Part of a small language model's weights.
Size: 11 layers, 3 heads of 32, MLP 256 SwiGLU.
Training: a variant of Adam for these matrices, 160M tokens, 4880 steps.
Each number is 128 + 32 x the weight over its row's rms, rounded and kept within 0 to 255. Layers, rows and columns count from 0. Numbers have three digits each. The size before them is the row's rms in percent of the matrix's.

# up: layer 5 MLP up, 256x96, rms 0.123, rows 210-231, columns 0-95
# down: layer 5 MLP down (transposed), 256x96, rms 0.111, rows 210-230, columns 0-95
# gate: layer 5 MLP gate, 256x96, rms 0.133, rows 211-231, columns 0-95
up210 096:090075100120104109104067134198116156167036078102114119093162101128144116157092117130137104158129196108153142193170108109149120125132150092118096163106139135012142140147103120117173176125096061147145084123125113115179091151110146123139122155111155169131155147114087155094109097108112124125
down210 094:164147120090053101129171083157091130147110107133070091088094177146147124144124092134122117143157111151128105120118196204086141140137142101148098084097105168161135122131082165110088170181157124139146101149127093083081124114157052167154044080074127134105079131135106138154142120119090123143
gate211 100:159152124120138114122160095080167203161148124087154124078136151164111145145162173171172142165127152102072178079132177112131141116130074169100082106127099130125165127110131107120142099157131162156124000142104129102144129129166088098145152074146112076057133114153136128098161106120160154104
up211 098:127116137172152057128172226115111204180150126112134113107121137112113181098133160119094149114176153125070143110133174103131145204124135154078175106087158163078166114059103079116101121144136137131089105126084107126141160149135108113107139124156135166192133137102125106080126127145131058119
down211 099:160137119119101137124075143133142048153181121094145105062155142158150089109125127093121153174110143127100119090154165178084128129116119186106129148105104112097137133100082143180130115139088094087128115118125172176119098173175103103145183126077062134176098147134112130099228139176176132160
gate212 092:137146070125136108091116119165165134166127180128134105080132169162132159088104109156127149160136130100163192072107182093147154137144102090180126176162099106162170101113200062105116114100158091176138137157143177108137046118094155069136114094098119146104119132158068133143135104140110072154
up212 090:097191087116142137133128159058157150132103040154097138112106138152107150132130139139131155050149125163156117187173162122136111139099081088114105135118185150122118155144146179109147180077133092217128115102141194111144120143176147124175120110163166114110103131175100121181171120165161121103
down212 088:092126088165110148121140179135098102129136134170095131210158142116062039138158129112162071107137193160134095113103086123083170103132181172119156136145151068109059162147097122112131121134070151114116127106164103148176129142108110141129210111130126121140115146136060099154103133121098111170
gate213 091:128154098121119135188077103099054132100137147200145126161158168136115081098097072111074148101138161103108084139149141146167161122158060108141138150189124143212105138164119182091085147102176123113138139133094149129113119138071167111111084169133115130150089118122164086146162128114068166152
up213 094:076101109141122088081082169107099149129226154157140138137112089119118111129130180118180181111180104204141145132141125111124130139165113158126115084157097193130090119098148146060147135195169189130147124167150118134107109118108188141166147163124150182164105067149134100138107172112123141107
down213 092:150117159104113118106183135115097109154098108095147108090173141141155114075116123151118086091111181148048140146150085115167114151068161142152151161066220080115197100112092121156166112129093135097149155091105128153120185119132138138076063105116121135111186162171115159121108121149162151161
gate214 097:121128079144106127156147104125067159124145098081115122072203174167077124147125131152161126152127117111139158107109122181181139155144191206197139137163118082124065141174085129115128133148137193104141092095174139088119143150094084078136129116159160152110146090121101128120118142090178186135
up214 093:164162123159153117108136105082096121128164081164197076139093147105067138146135166136132088140139157094139162118104121165137108125123110146140151067173143124139137129143143034125141123179066165102120088109120121110084123135134113100124150175139158214106215143045120111090133179117133131106
down214 089:112126063117150112140134132145178129178174167187172113099091148118147133112142149145109101109088147119200119104106143155061156123174116031174136088129120104160137126174140128113143142099129075169067096130134074113139178155156142088119090087182163123150107122131145125111212083143120134146
gate215 103:090152159189180108175138150135136104105126131080176085176129049096094103110107045092139156103084153150151112098096119125165190096147178107118124079134124150149108101131139156165134124059128074129121133125071158115189150096139175132125119140117157170128177125137088099150129173096116119179
up215 098:107075121074182121162086123133123180085134139089074132138118121096118101158139140104077153121104156148155153132114088076124121155156157133112109117148035071157145169130086108132090076180114123146113156100159129114081152150147090071112127165110118122105098076063123098063134113205121163134
down215 108:106103095146117147168129136110064087086148115084149113166077164114171145135166124099148106175161100164102174115150214142173102127136118109124124179133132114123147154173153115149149170120168134137152153176170135224083114092127122125091122125085230109124151122145070121125104155090140150103
gate216 101:155154115179145136156182123123170136149084130168112118143138179085083092111134088113152141090137071086123035102143109137183154136137171151129101115178160069167124148074124141103123161104134118179115147166100128140094142082209114151155126182161131154117210134115164139100124117111147178149
up216 109:204107146085100128196175157156090160126060156147107135140119127144149125146194111084089130102151139110148111105193089141114123143102100103090117104087067138106104145105121105141085188129124069108128113179150135130118084128112168151139057125113106103171131138067134181179121133100178108078
down216 106:131155120064154092155129118153074113149179159120096154140142133116088137143168150136055111117154076157161168112166135154157066124140131133164149127079103166147094127130134140131076112163122110122095059213172120112117165169113108185117061123109130101129046166128127107125206120100141108128
gate217 103:089092190097162127077147182142136122072128065152117128124141095132097198114185149120140140138107094085162134171079086102119130112148123145130085092204104093127146164147086170145135127147112135152085171106128127204161117101124149103142172111164126187111121089132140157180090076126075100107
up217 105:097152153093080150092126160173148123120152111119115093107125123147192091077081121116079115093170092119193192128096142102142147121101157121165141154129156124148150046101196170077156160167101145081129139103166118130102110165157133100139138129098134153099134136196188114104135115143092190190
down217 102:045059166155080136132092150087086151100162095170094076126109113140133097115107150148109071099156140146067125129137109146109076122109085149135141135118145115155185100138187108125135159153154056121124079148103154111149110158176137154095166112110142168124158179145146082151104176188092073113
gate218 096:140140097121095155124152158165188116145097133099153119121142108134169118074142164171083135148166162073135168166095198127162155131113091158160112107163075141121082073099144170136172199081068106096125185151146118144131147110135062119099139119187111131108135108130113118080170166126098193157
up218 089:124145153159104125152149148088124094144133104131150025129125176133113120148166099124144132046106093084132088126144145108089079097164155157126144116123128098106191193116072132129158123141090119128103058214092098136087126150121173132145115168102134163130129153093097100169087147145191106171
down218 089:093125132126092105163094192131146112150127122147125133104147072116132166085107145171110136137164096119097106115133131128114126115134185159128123122167086185099197135139145098088129094130112133173084090119124055211096171141138146099128173149177107166122146122182166074194042136173144124154
gate219 098:163189108142075156124146128099111079097142194111146117151124107130070139188086173109133181155121095163178136093085160094135116092129137206147143124146165146183148081112156147136143143087099179125121214160097128146120173091104127097138154108108142111153167048162162138131110170135125146146
up219 098:121093094120111136197136131119159151176148148101126114145149162093127141114117115107134135147150134107133146173145106164145128075152108117095150123130107097111112175146120192124159180076141128155151229106163121137116120116006153097092129125072138174149161156141149183103140146215133086102
down219 099:125122077192130120137135124091132122079194144093060082153080138151109195126119176080146174129120079116143121157145122112138166185134156128106090138148137241135095105110113134157148130083127137104108123160160176125128141146130136150164183114191153152130092144083108174167101106074133104115
gate220 091:136132084115093128136168127139096147109073108084202154144125086092160117097097111103067155180048123087154153081140123140175112113090113156076108138131093097168118114126126187130127150123173130163067103128105126130135189092053137096129105175120164165097113210103106114107132148143094118126
up220 097:085144176122121164174079090083124123153155109117135126123174112113108168165145092161129070081123061158147120107142114100071177155155160114105164094137099075102108180110104148185118190132143143110200140136077204121160094166075127176139115138124142122122140117113148116149127159071187136139
down220 097:084159159084109125191131101161142197116167109106112119089038088126114136170095121160095080107075106095087151083140089107143108150171165162085146148117125181134106125148153112136087150087097140149098083174132032110137165088116137137146158141143085167112109092141147090100100139169129117122
gate221 101:177127088180130125121181135155103174073091109153094160094120166126180134076134086077116189074124087063099136099102149115101124147112159102096139128179111125103143158194152154058107120152126063135119098083146107153126147081076147054105134172124138120162156152104120126107128112160125088117
up221 100:134105121133145086194166162126082063155078163141123170118119080127168160058123126164135153169134143126131115089144168108121087080142116109060075086126121122164168078161115168142144187093114112119149176150158148175142118134086141071146196144109145158155154154109070086139096133091126111101
down221 100:105145182135122142104133122149084170149096142142150122066109165080165133076131101115165126086115130144105127120051129146126088165106124116153127098106136092114110090132162118046094157093135120116130139170127104088096188169129134179163078187105190138059128135071178098075163154113105096156
gate222 087:196150149162120151083104121113120131100099054145161136101141129124091174066149092125064174101084111117090191085067101126176180118124096105125122183141076094156139147122094136108126196157122100118114154141157151180080131145151104131124099173139187118138153148098168123179122119123156079145
up222 090:132124104134087102201217076095100090190096139135111135168143124097126142161157157122136157173186112121127152179118159118104146155101119103150137136117121191104173089120190077191181153149151110062163161134119123157137147127100056121155160129144149146128144182077109105111153131167155117126
down222 087:125126133088085120102162090141121142146108207188119106127126087165168164150098165110132125125080142195104163099154155103123200119116135192155139153146146109182051169137118144113112137130143100093151200091187141174162130161141114157187125109199172128121122167153141097119109170121131128152
gate223 093:095148177187167180145122067143153178148132092109105100076101088148138147109082149158149144189142114089141122135082120128152084112098085089110110151114127107068146081149139160095144056126168146162136113141142163110108118107132183081215145123101157126145084195157137146099101121169096100121
up223 097:084137105052157111131144137128104115126149123095152189125181094167158114100199171098139115141122122098112154217172087182106159141099110119104116143147170102087105096136144099095085171139112101086137087144057117128166114097138154170143181092123114184070111097099155164150122113133113087162
down223 094:097137159099127053084109111107141163041186100124133088077130105113145167139099117078165139160151146156129131112097145124119164105131138173110165177121097114168099153134152125185090097177171113086108123166100086167141120196142078202092141153148133114089111114184127113149132122104068104156
gate224 101:137161143134139126145174187168147134121115141198096144127161095143117114086138134173147127120096078143087120130157126164141105098208161132059112105139115135080095183167115147192134109144097124105119098111104158089192162092093146158113183140065139145170161100112049120159119140079156095094
up224 095:100139111068124144152162148144053112121167197192080158135100116114120113143111136064082084108155185102139116117108168160097098082077144128100104107164203138087147120104124152157118115157068088153129158102114131133126129102162105107033169122145138143121173172129144107163115119111097143179
down224 101:134175131143126120202151182178073126162104150063189161148153159158129113107155110154079135071114092108114145118161139133136136162150111185118114099124140100120174052130141131105090083098104161111125171146131142207110151138152166134140168175154085140116164128104174170186095165170148103141
gate225 105:109131077080145170104146178175161100141125145153114119115152122162139154171147149109109145101066101100100168145127120083118149136115110156134115165141079160131079101173104142188210153140187163134086159065177127128142130013117078106130161145125108123170190098135124120108106105138115127104
up225 098:132117142142072140168166183161119091144129157136103093146160090106134127118120135122165160090113078105097177148164071088115133095073136154070119141129107114078097106071159103150130161132154164095138178134182113185136122109164140118194130063110097133118125064166129183190128170189138122104
down225 097:091116105125099158121104141131165115127187140135125154059086157122060189132102118117156103140134129136105137158073173164127122145158114131116111152109125094171120110130050108154136109108100110089169101117207062097113098158129086174154190180077174146172108105097164103179169097130096113110
gate226 096:157113160116154193129116169148103169127082150133153133150133143160174103153120150172128120102170112133143096116048097098098141043099163151086160117146182198098137155157100069150093110108164152112088162089146089081139125143109119121142122118150167142137088117171135073103125069144122207161
up226 094:156126117104202159133118096163164131133084207169080098152126178155173106147133127089168112155103129124163129129117146147117148144113113118101128148157071195136130138139135133149137118087110178110123185081075115121087161157104115093075154167131171085142159190072119108113114072146185176078
down226 097:112094067173137104179153148128104121101134098161146136057115114076092141110138104154188214100163113112122103159085107111142111169148129178123101116087073131145118133083154124195116197132141158149118150080118069079130160145127144100117081134112132187131168105158150132097060105115170134153
gate227 099:192109084169146129104126087120105144122093154153165111101128112137153149128126146137108197148101125178109128113092093160148180106203141142066161087183118135141155133161151076109076120170143144056119052127139163182135089119089095132107112173072111095137113146144095110109117203139115167143
up227 106:126140143143102113125119241129146093132123137142122137097146113149086088111113097107164068116109084173150189102128158117078131191109152106177185175105113148097122153130123165089127072089147130176136144156160099117115138115108162222137116128105106078147146036155161133139148112132103121147
down227 099:155094114079139117122065134138132125141109075144140088059181121107136087160151156159082125174157121121112096116089124140107079114110158058094142132139184120130128162081173155124155134158155121158094169135103051177118112049060117121119073138115097153146134109167114135078065111094117121111
gate228 092:114108148066158165091159158114120141132147091080149151069092123139124132103152120097144080090163094138147073146158142139048142164102139142095153109163123111101148068108155151111132108067206168074077116123198116114083124132104095115112103134108147140126187114168168104104095180084102124086
up228 096:125159135198157103164130103116071173059133167139108114132126157086139159110156114133107123164170129104132131106131078175083136112125088154111174087114114152090114126207178137098147144137094138162145087086149161105107125087166187135150114060109098060133087156133059115116106100113160182104
down228 097:116110095102085093189138084134120108109107151148147104161153141113134173153181125172122115140107113139097176158111091133189120204113094125165169125128119148153119218156145114165143133112123136184173071138091154082146155075141173167106093129191109072078140123182153178098167124126125122148
gate229 091:186097115136123138131131165141150136169109195139121092158148140176165067142086212135130077165122166116123111184108114120137117093150097169151139180114139128153087148106085135183154155137193123130160179146084161169164132136134076125158143198146180147137167158126171174157096094133150121172
up229 093:090150128197128114161134094141137117188198194180081156120111140191103105162138139121151094117083143143129181130113162166139104123113091081111159156134192144130157071162150148091162112126122200128161097085163179108154136164106113117150165146138108094114099114169086118089133092108071084121
down229 093:103088159171106185110177102183169109148145083050133166099154139044083166117122113094178079193103122113155161116162157160113111117089158121095109172161138135077123120122144163079140123135118132138146120112108098121139156148136180131096099122081064124118137147166134151142177151102199170129
gate230 094:116099132091139109118118137131113096145214163200090103146198163150181081157106151084151158170142181066158106132090104153128142141162127157112117131183101163153104117217172091118148105117121098119116128154159164168132123114102188157168170090147132145110135106210113150137095119107124129134
up230 098:160115147157172158162144140126187105137106141157186131118158089055147100097095106094173129099121129153169135073063182168100096169132184148095129129135143149146169099135234136076105129104114112162112149145149137128075176119079176118080160072138128108125125128094066135106122115113144121114
down230 101:163128124059120103157101113096139189108116093133148103052089137081112132132153159111137135157090182137112135072132177102154145104142153126217157090107141129086116161138101068088153152141090160137101084144137157110168135179142135216190103156083153120144088096118155128158146126138097164151
gate231 101:136127095114144174131123131133137177129125135115116129165092157145124106117110093114128231081092103108109142105062136185071185166205125133164119099171134097125186160058096161109117097187161103092167107106147106162105110123160143080144183086129154106135100142117114121127100112177125100180
up231 113:113151141168193108108105155148178089120138118135155140130081133096049070130091129147178120131156105144162194111100150092166096145081137118143119121127114148155136120116081120183159169124061128148101122147117135057077116110172154141162088195175131093083137097093128124123133141099152185060